Weights of a small GPT-style language model, trained from scratch on English Wikipedia.
Size: width 96, MLP 384 GeGLU, vocabulary 3996, 2.02M parameters.
Each number is 500 + 25 x the weight over its row's rms, rounded and kept within 0 to 999. Layers, rows and columns count from 0. Numbers have three digits each. The size before them is the row's rms in percent of the matrix's.

# up: layer 2 MLP up, 384x96, rms 0.0764, rows 108-129, columns 0-95
# down: layer 2 MLP down (transposed), 384x96, rms 0.0764, rows 108-128, columns 0-95
# gate: layer 2 MLP gate, 384x96, rms 0.0762, rows 109-129, columns 0-95
up108 103:488523524533486458501463491544515504490515479527484482510483529489516454457480549525500561523489506506474510487502490531495506456498462544488500512522503499556471532510517460537526491565515517511496519480521517507497499489448460522512493512495465480508488479497461498464519523466516505493
down108 099:521530477477464467512486506513512494483493502444529520479466531509535488474549576462507495510472489494469486450456508523522498471499496485456495520481501458478526450517519528467530502489511525512496527504536507522497523466515527524474516473462480499522465504494511514475543504504483490491
gate109 092:486477531480504522432457472539482503488516521538513485505555488465502464500527472529539443509489523536515502479490506504532502482485525423463470523480521494497509534514504502496497521488509502494494523540496460476468498509492489473464500540493497539529502487488458489478481475519513507492
up109 107:522468473514516542491519494473503488504474503484514497493496504514498494569534470491467562468488457524489480516488484496470474544492469545492504486508490510501509527529466448492494522480468511477504418501530497496479526453518512502494508506507462496496510514468472506486513550492538471492
down109 104:515467478512516511447434466514539493472509517509535490512550504459480484506525507497535508528511540527490503493509524437515455514449494482473493505500529509504482513529490480484508491532487503487523488505509491527451516448502491510485506548529471500503497459515485488465519458530536507506
gate110 104:515559493495491510501469498487526508471514478534515495452486493478519478456477544471482507537545523472459484475510500493530479550513496565476481485484495517499496524476519510482528541505493513494524529529512484477521433476473499445496497496510500444532505522481500507514518510484494472509
up110 099:474496501487486476486531472520469510480474485540525502440464490491557526476498483494477531554512489524484521480507468500462529512550492516468480514482515485438521526490523512505501546483512517469515506520505525487513493492471518510460531558551521499490467481499480504498537491480485528487
down110 092:518470487522504518508530525446494493473517518454478520553516481529474526513476485532504490441495518548488507494497541502507475490436540483544539464471525508529454459528523468498494461528515491508504489490505503481481506484551483520526502466490498521474488482497487524521481503505493483479
gate111 094:512547464533480478520456520502508449508505496487491523486471489506553505486497505511501470536535527506459453461539461500519518545484473488494509455527502514527501509498497517519504505484497521505473531467466480492549476509483537485461550497537491483508454500506518534506531508466528499499
up111 093:531469482493508525489499484531480523455526480523492481508520534523492473518467498511545513500544461481534508514452526534504498470516536515520461537489482505535458477502538459498524505512459479503532447510510510549495493490467510475479487530488441488488511544518501491533510488519508521510
down111 091:506535507477519478523458480458507488504525486478513491471482488462520479490489499469466477498500519465485465465543459499509532532494486479483488508523512520490531534462502543505501530501481521474511534463466472466518474500547522538499518465510501483537528460468513504455478548520480462495
gate112 107:494500480521524533510530485521488508507521492541557502502504489486488517493529507498505550505482488497505482498477499506506490518463473523519522505534526573442528513531515454504506532502466479484495476500463490536544500480486527487487486488500516462479555462442499472499517462478466534510
up112 113:521521478507501462517539460510491528508491494555537491526487480540495497471532529512465479530530547487483492521499495501500491474482500547480474480531486519555533461522521461486523483475459484478490477509497514493522515487467518490502507485478530501456519463429482469466479499508490491524
down112 115:545544443461497489533497494522470515492462517516495514506481464508499526551476453520463491538473521490509477510475495504513496509480484541497509483510507485504526483474518479503503479469515497488486501445473546488495541528486488531544489484506549495451535510514521459529536474494517528507
gate113 105:553483520492544497489475535493519504534504488501479522512507499523476472486506456489511498480539480519502547540493499506504477495487513500451478498516507470561505519512500551490487453513487455485482555495480549491473500473508495513480488467495453458503532493538470548516461483517502503480
up113 101:489510504501467417488489465520491487510499512513533480490507516515457483529545520524468486469516501503512544481509472512513467470483461494542497486509465522515518516522534509488541495455488491487496433483481530503514478510506522484490488543516481472503487538472461484509523479514499476559
down113 104:538523515520552539471519515513537514472512489534480499459506524469532485500524485474482506493475492498467512537465529483539473488526494470476533533485519530512519500502488513500458486493481474462454529485490500518542516508531527507470494503452504494473494480534503543522439534468508493481
gate114 092:512505480517474518470501498528501485540487483518489458504519527481500476514523503521452464491484488530489522486458486516450473500440506484499542550527547540513468514506538485478489462522525465537541509500476475490521517482509442485504474494461525510474476527483509501471531525486510508506
up114 092:508467527528490491527480525473469499504488492517524497479534517510488583468520470521552505496518501474526506513521531490541507536492520514493492489501466486488511530522436510502498525490448514492514529457500476540506488528519468485458504499463529502508532479556497458498494495537495499481
down114 103:501471486540511526508523465488519452519489486522548471467502514505444549497506479506492501499521508539496509531490514497505472513448492523471551520495491519509474518496494530511492466541537499502546482482437510528520469505531479483463469468444524482509472491515485490500518505537525505503
gate115 099:491481450497467511456507530475424506451509517504520507501536465506492524515502458469475465510510519523501506500550504510516515494526479522485484498487550519472551467533465535506543549501509510500496517497473487531492489522496481471489522504462505533493487501524472513527527482469492538490
up115 096:498500431483503520471445541517470471498497531534510504487510519551514533510485509458507500493523497492477533468521475527493542498517508499497533496454533450526516460490472506486517508485495528468503501476529552510466508507506494449483515485486477557497492513500488537509493526468512532484
down115 098:477502526510501460554497490481547519540541492438541454501493526464511490482478516496488462513488477462480509500527487483482488502488478496480486513504460465555448491438533484515467478502499460461522521470539512522494501490497541488531487508522495482512485499481494477505480516516507512489
gate116 095:470472475493541498490477517525519551510498492506501518484523506532478499461497517516498511496532497456513553509510470500501509469493511540519470483493538465541506486525516529497474527524488485463463528522537535490451483494503486479444515501435494512499499479495551533505479484499497459457
up116 096:468504489529511491505506472451517517464501499481481484513470472459535464528502488469474530497482492479506447499541533513494517467556496545488493483484508539532515511505519501503457499511504483492476505535546466507494505537516487498468518493542508484499473510478548530535510529525518432504
down116 094:556477475502485502471486469528494546565501545512489519492489467516442492480480540513517472461469490491498486491460474547507492514498497480540510538514497478502487511502490490476535502509483527458545501455462524519483477462496505512501468508486529533501525530476503494486527465481483529487
gate117 102:504472455477542499529528491514493475481511538511497502473518472520514522526457522512515468530456480518494496533471525499456480478534507498553480490469531505467564454468456532497551542486498493494477506531492502539506515513517527517489475535516526511487489501505491540477496494518497507530
up117 108:515478487508493521488532500523512501546504482521540534475440535548518546475472484482515499470488498461476504456541498528496487518520504509501501455478489472471493509490481545541477495503511489490501468447514442497495490475495544531518532457515520529520512523507508478524542506509483511517
down117 104:505535520504449468506477525489496491512493491512510529520547516466488480513533509492477500479514487469504539492539504498566523501448509501465502500536510494545480504531511464490447495492504527486536504460513512496531473462507451490536505460541493475520481483551471491509540516516502520496
gate118 098:482541451459492498505484532474484460482520485534517505501453505531507527533508481489471550498508460522498492491538510428494530550505509490504538475497472499456536510485488528484515566500517482509483520533506496481465496516479501527486487508484514501497494469502507483467482444485473525504
up118 095:470483472484512506508495511533541505488542514493538515489483490450459521518497504493524521507481497463499483526540516487497502477453494511476549485454537523442543500466503498514512521506491461469531431491524481490520491521499504481464519537534508519498494453497534509543493479512480487490
down118 098:511487531480473518464501487498516498517481494531469501459504518491532477476461496519513502488521530501518517454474458483476479500504544531467528515498482474531477520502513506465463465485545515526468520529545517472512488473509489461467524525509481479477443536457489523488468534522542513489
gate119 097:536486476531536472531478465533535481495454517502526495513487457474512496490473533480449541500502537516456515472517491466548512494495517487538513515471540483533479506516509492517507531487497500518496491492530471467492522521453499501483519500516446535521471554491514555510486486512499504507
up119 095:489561473524468482525531526493480480485534519520507488519471489499522466463516483476491500516504485454476522475509488528511515479487525513503484489540491483471524529471526473480487529479488511495482461486536531462537527483457493559514463476548493495463510454470484475530530497523513519481
down119 100:461474513470501544476478465490499454541485467506470543487502528527470505526474510488535514510514508529529502527499493503510479552513500476478496489530469520514514508525464557507488445494509490530541544504479483522483488500535508461457479512471504513544492487489512499493461518478529482457
gate120 091:486527477515505503480517460517463495435452470477497474459506542525532480519501489494465486499512489530534472502549526503522514513478536459505463465538523501530470494525462464473473506525533514489510522536501477524467459472492496512514483511505510518493467498504504507514482486466516459462
up120 091:477512493532542510489498473456538499524540505554476488519529504457489516535523449503512517506513501528514502520506540502524516500508517543503485479468478553495466539520483482549511525478442486474519469497499512494480528496489487557491524501500491495466468447470500527476510524510504511486
down120 089:470554501469510473481493470504504503509523492515490489485503497480505547489502523520479484494481510497548520488526530498540458508465510504518505477505547503510481511485443526464493507464520533489479518562508509455484453494508484521453488495534502528503453448478480552504499511523544505508
gate121 094:506513512560450488459508485456506508479522468534466487486468474472524515520513487510524460481517504463547478524546535478520541521498511480496480507524491534522485488483498493541465542510492498507472491532483529505468543531458476510497515507512488499492497461453471461476494469488502509508
up121 102:529476536524482541501470510486515531514534526489470483514498495489497464528490540513515529495511510477460505503535482505534483532516473504519506523514459521465499490514533471546487527518471515545516495502485468505562481513465499489465527478516461469511537493512486480463507515553459465472
down121 096:475528462497473478528533496500499476500473484477496496540490499508551527523514511488458520507518539528439477521512465507528494489564517547534452517542526511529498500532515480511478488493513464515474484487501466467519450483507523488535507477518502489529531509495466470510474530480512507515
gate122 091:511495519546534462478511545495486467516495470496478514495524486508483516465483493503553493506459444548554514531490465499486463488511563469504502528488481497521496474535481511498491471506478482492454524484505511502474524465541462522491491483494470510528479476469482513452463516494501502502
up122 090:492470497509471549485487495503456509486509496561499478502522461484531534507480494485496493457523522482489479510528501481509447504426474512493473477466476526457470476518535500481510522496473489525502498478532452483494479482529495501490519457492479453499523508501528490495542512550467523491
down122 094:493485539495487513513536501490521500471483528471515484502519487490449493506479452555517516470480447534552506480512481442519493467507532486498525485502493452500475514540480464535487491546483490469457494480501513536488466502511498490522512476556463479478502519495473508498502526478512534496
gate123 091:500485498480545484507508486521498510490469505510516478520509501494506515496534460469464498525530481502507528467482493547519468530507530470558531502534450520537509496489492517497486557530502487460523518493510559507504552452517499502496536486493511523513505501533498500542491500530536436495
up123 087:463518542547496489466498444495508482543502477496517488480493446469481536524507497506464469504505484522506527490564512494509466515486505515458473524517462529512491506491521531488489468493551503476468489484491510508539455484511502537491483522496490481494510462462530504481468482555528507484
down123 094:497476521493496470485471535468494486490469518535458457496534513509513509470501513497499477471487527517533474476492492472525529465473536516504501466506487539504511487517483561471502556512490472486548479513472528528464547501482510453472471520531483508485492514525472491516490475488512439522
gate124 110:503528522472528545481538465487484544508466514514517512514499479477558496493477469501507513517468483538495490501514501495506461529453475500469500484495470523534483509501486538484491516485526536468510507473506516459466487522513535433476481520459469497544501551492488493471509506507528501456
up124 103:511509492480454456509505485455539504467503533469472499459490502461499474513503542507524470513531547478520468500460522498509539467490531521495480527547521499532469514478546506526496469509507489510494532465514472465501506549491498522542484490538495481497507451472499479485488485490477498542
down124 103:500494496538506520509485558547512465531475528539513549493455528538503516501506483521483514457533511519486500516458501524509516531541482466503523476489487496478465499461491514474492511531525483518516478515550505494523479504495488491482509477532495488516457470508483538536533514463442482479
gate125 102:498510494536477461514478552483494463507483510530454436524518519512529492522543451512508521480492497527460513492505486479532460513493445453515519519535508487493541527476525497508525522455508502507478461535495506490517485510484483527491494547534498482477541524520487486527506503508505474531
up125 096:535533468512487454499507515520489463462493500456494473487511477513464495519522492486473489520467526482491528478508482474537528492465481483546460520525553547506503492525503515507524504520542515471470518511501477479515525526501483526457513492555526541523499501506525513476509538524534472542
down125 099:495479527490480527514513442475519519498545455521472543483499490473511484471471516515545515486473493469541458501475517544473510480513501561480526517496474531505510543477457492481453539508502477486530498506482479484500528514524517457531513507478496520484504503471513493537453478481517507506
gate126 104:474512451453477495518499536497498483474508457490519523516517530502474482500483471470499470520487521456498484486445543535527530507516435515468506488478535505491489501528492465465498559507480500479524479479550469497524501488458532519510546512517496528488519474477472492530512484498518508491
up126 099:486491533535516492521540491496542520539517479476504519509501471482474476497509517491496500541489535502503477537556519482477460502479499504476472484489454507514484517497531497498443480455474482492464482460520482466519488521451483509529468489473484480449535531495519529485492522527492448519
down126 102:489512472447496515454500489529475539497489458506492468521514529488477531512511486481541464495486488453489485491459494503500514482521532491539523539538541494503502558467484491494552481519524468500488516486456513507494536537513515513512451482507512521494521450519481500546513501503501510541
gate127 098:536492512482502485463549507492491522512498455511494507505476489526543483487475485532490485524511455561536487476545536538455474530479499472468508522481468521516492484563509443479498494518500524505511525491476490473478503492517445518514506493469527514542528502490468480515513488511518507477
up127 104:478475521505521510521492529457475518480554507483489459545539477493480529507526523511521528496521486499488501470477518467497478497461477482492488491481509540502513540456466528472504483482487453455525468491538465511547524522491501457479511520510497469507505506474517514509494489535568486533
down127 105:517521511502477516493502531463451475465472498497518481484497474514526481514537549529486500502517519513477544525533499442488466522465462481452484558527509538512478497518540462461513503494488460490539498475475511489513488501507502492472498527497478460526474545475510472489478482515515475478
gate128 099:477473490487556520471465542496475516495475468491500488510509521475498466475489499518479494485453478518494494514474491473501466492505563522478483519519510527492447535528472452488493483502511491480487474514501479509477484476528536453502543515512482467481451480527536558495527474526526508497
up128 104:524520483494465495499512510509530479502488503521542546541427479505505492511526460522492447508430518500491528501497469490513508485473509484497503482537491513532514503489501494502476467544504486483520510462509507485464522504459473490558547475521495499489551493480528492523506540485495514543
down128 106:531530465485456498522489555481491455455519529480514531543492456509549512513513489485511492519465506534505523458537508490495467493497487476464505509486488522533531467490549491498469491489491466530517522435507498485477493485495476495508473496526520495540530514489460496485474515466531521493
gate129 086:523469464491525507504480484451511472501502475480492495516512521456482514530596497498510509486455485551500484463480505472494510487494515512503495516486503534465480497510441506487501519460492430491471515515531502523474507539479477514486522476461473466510499482482478513498488511528474529486
up129 083:484533513462532481539472547532529456493534481498457497471496521499513512467539523505466498514452502478471518488457477478518543499493487497515503486496518516528468485513477491500526506482469459469465548524503519526466508515473518470493496483533517479509504486467518508492546517505476550457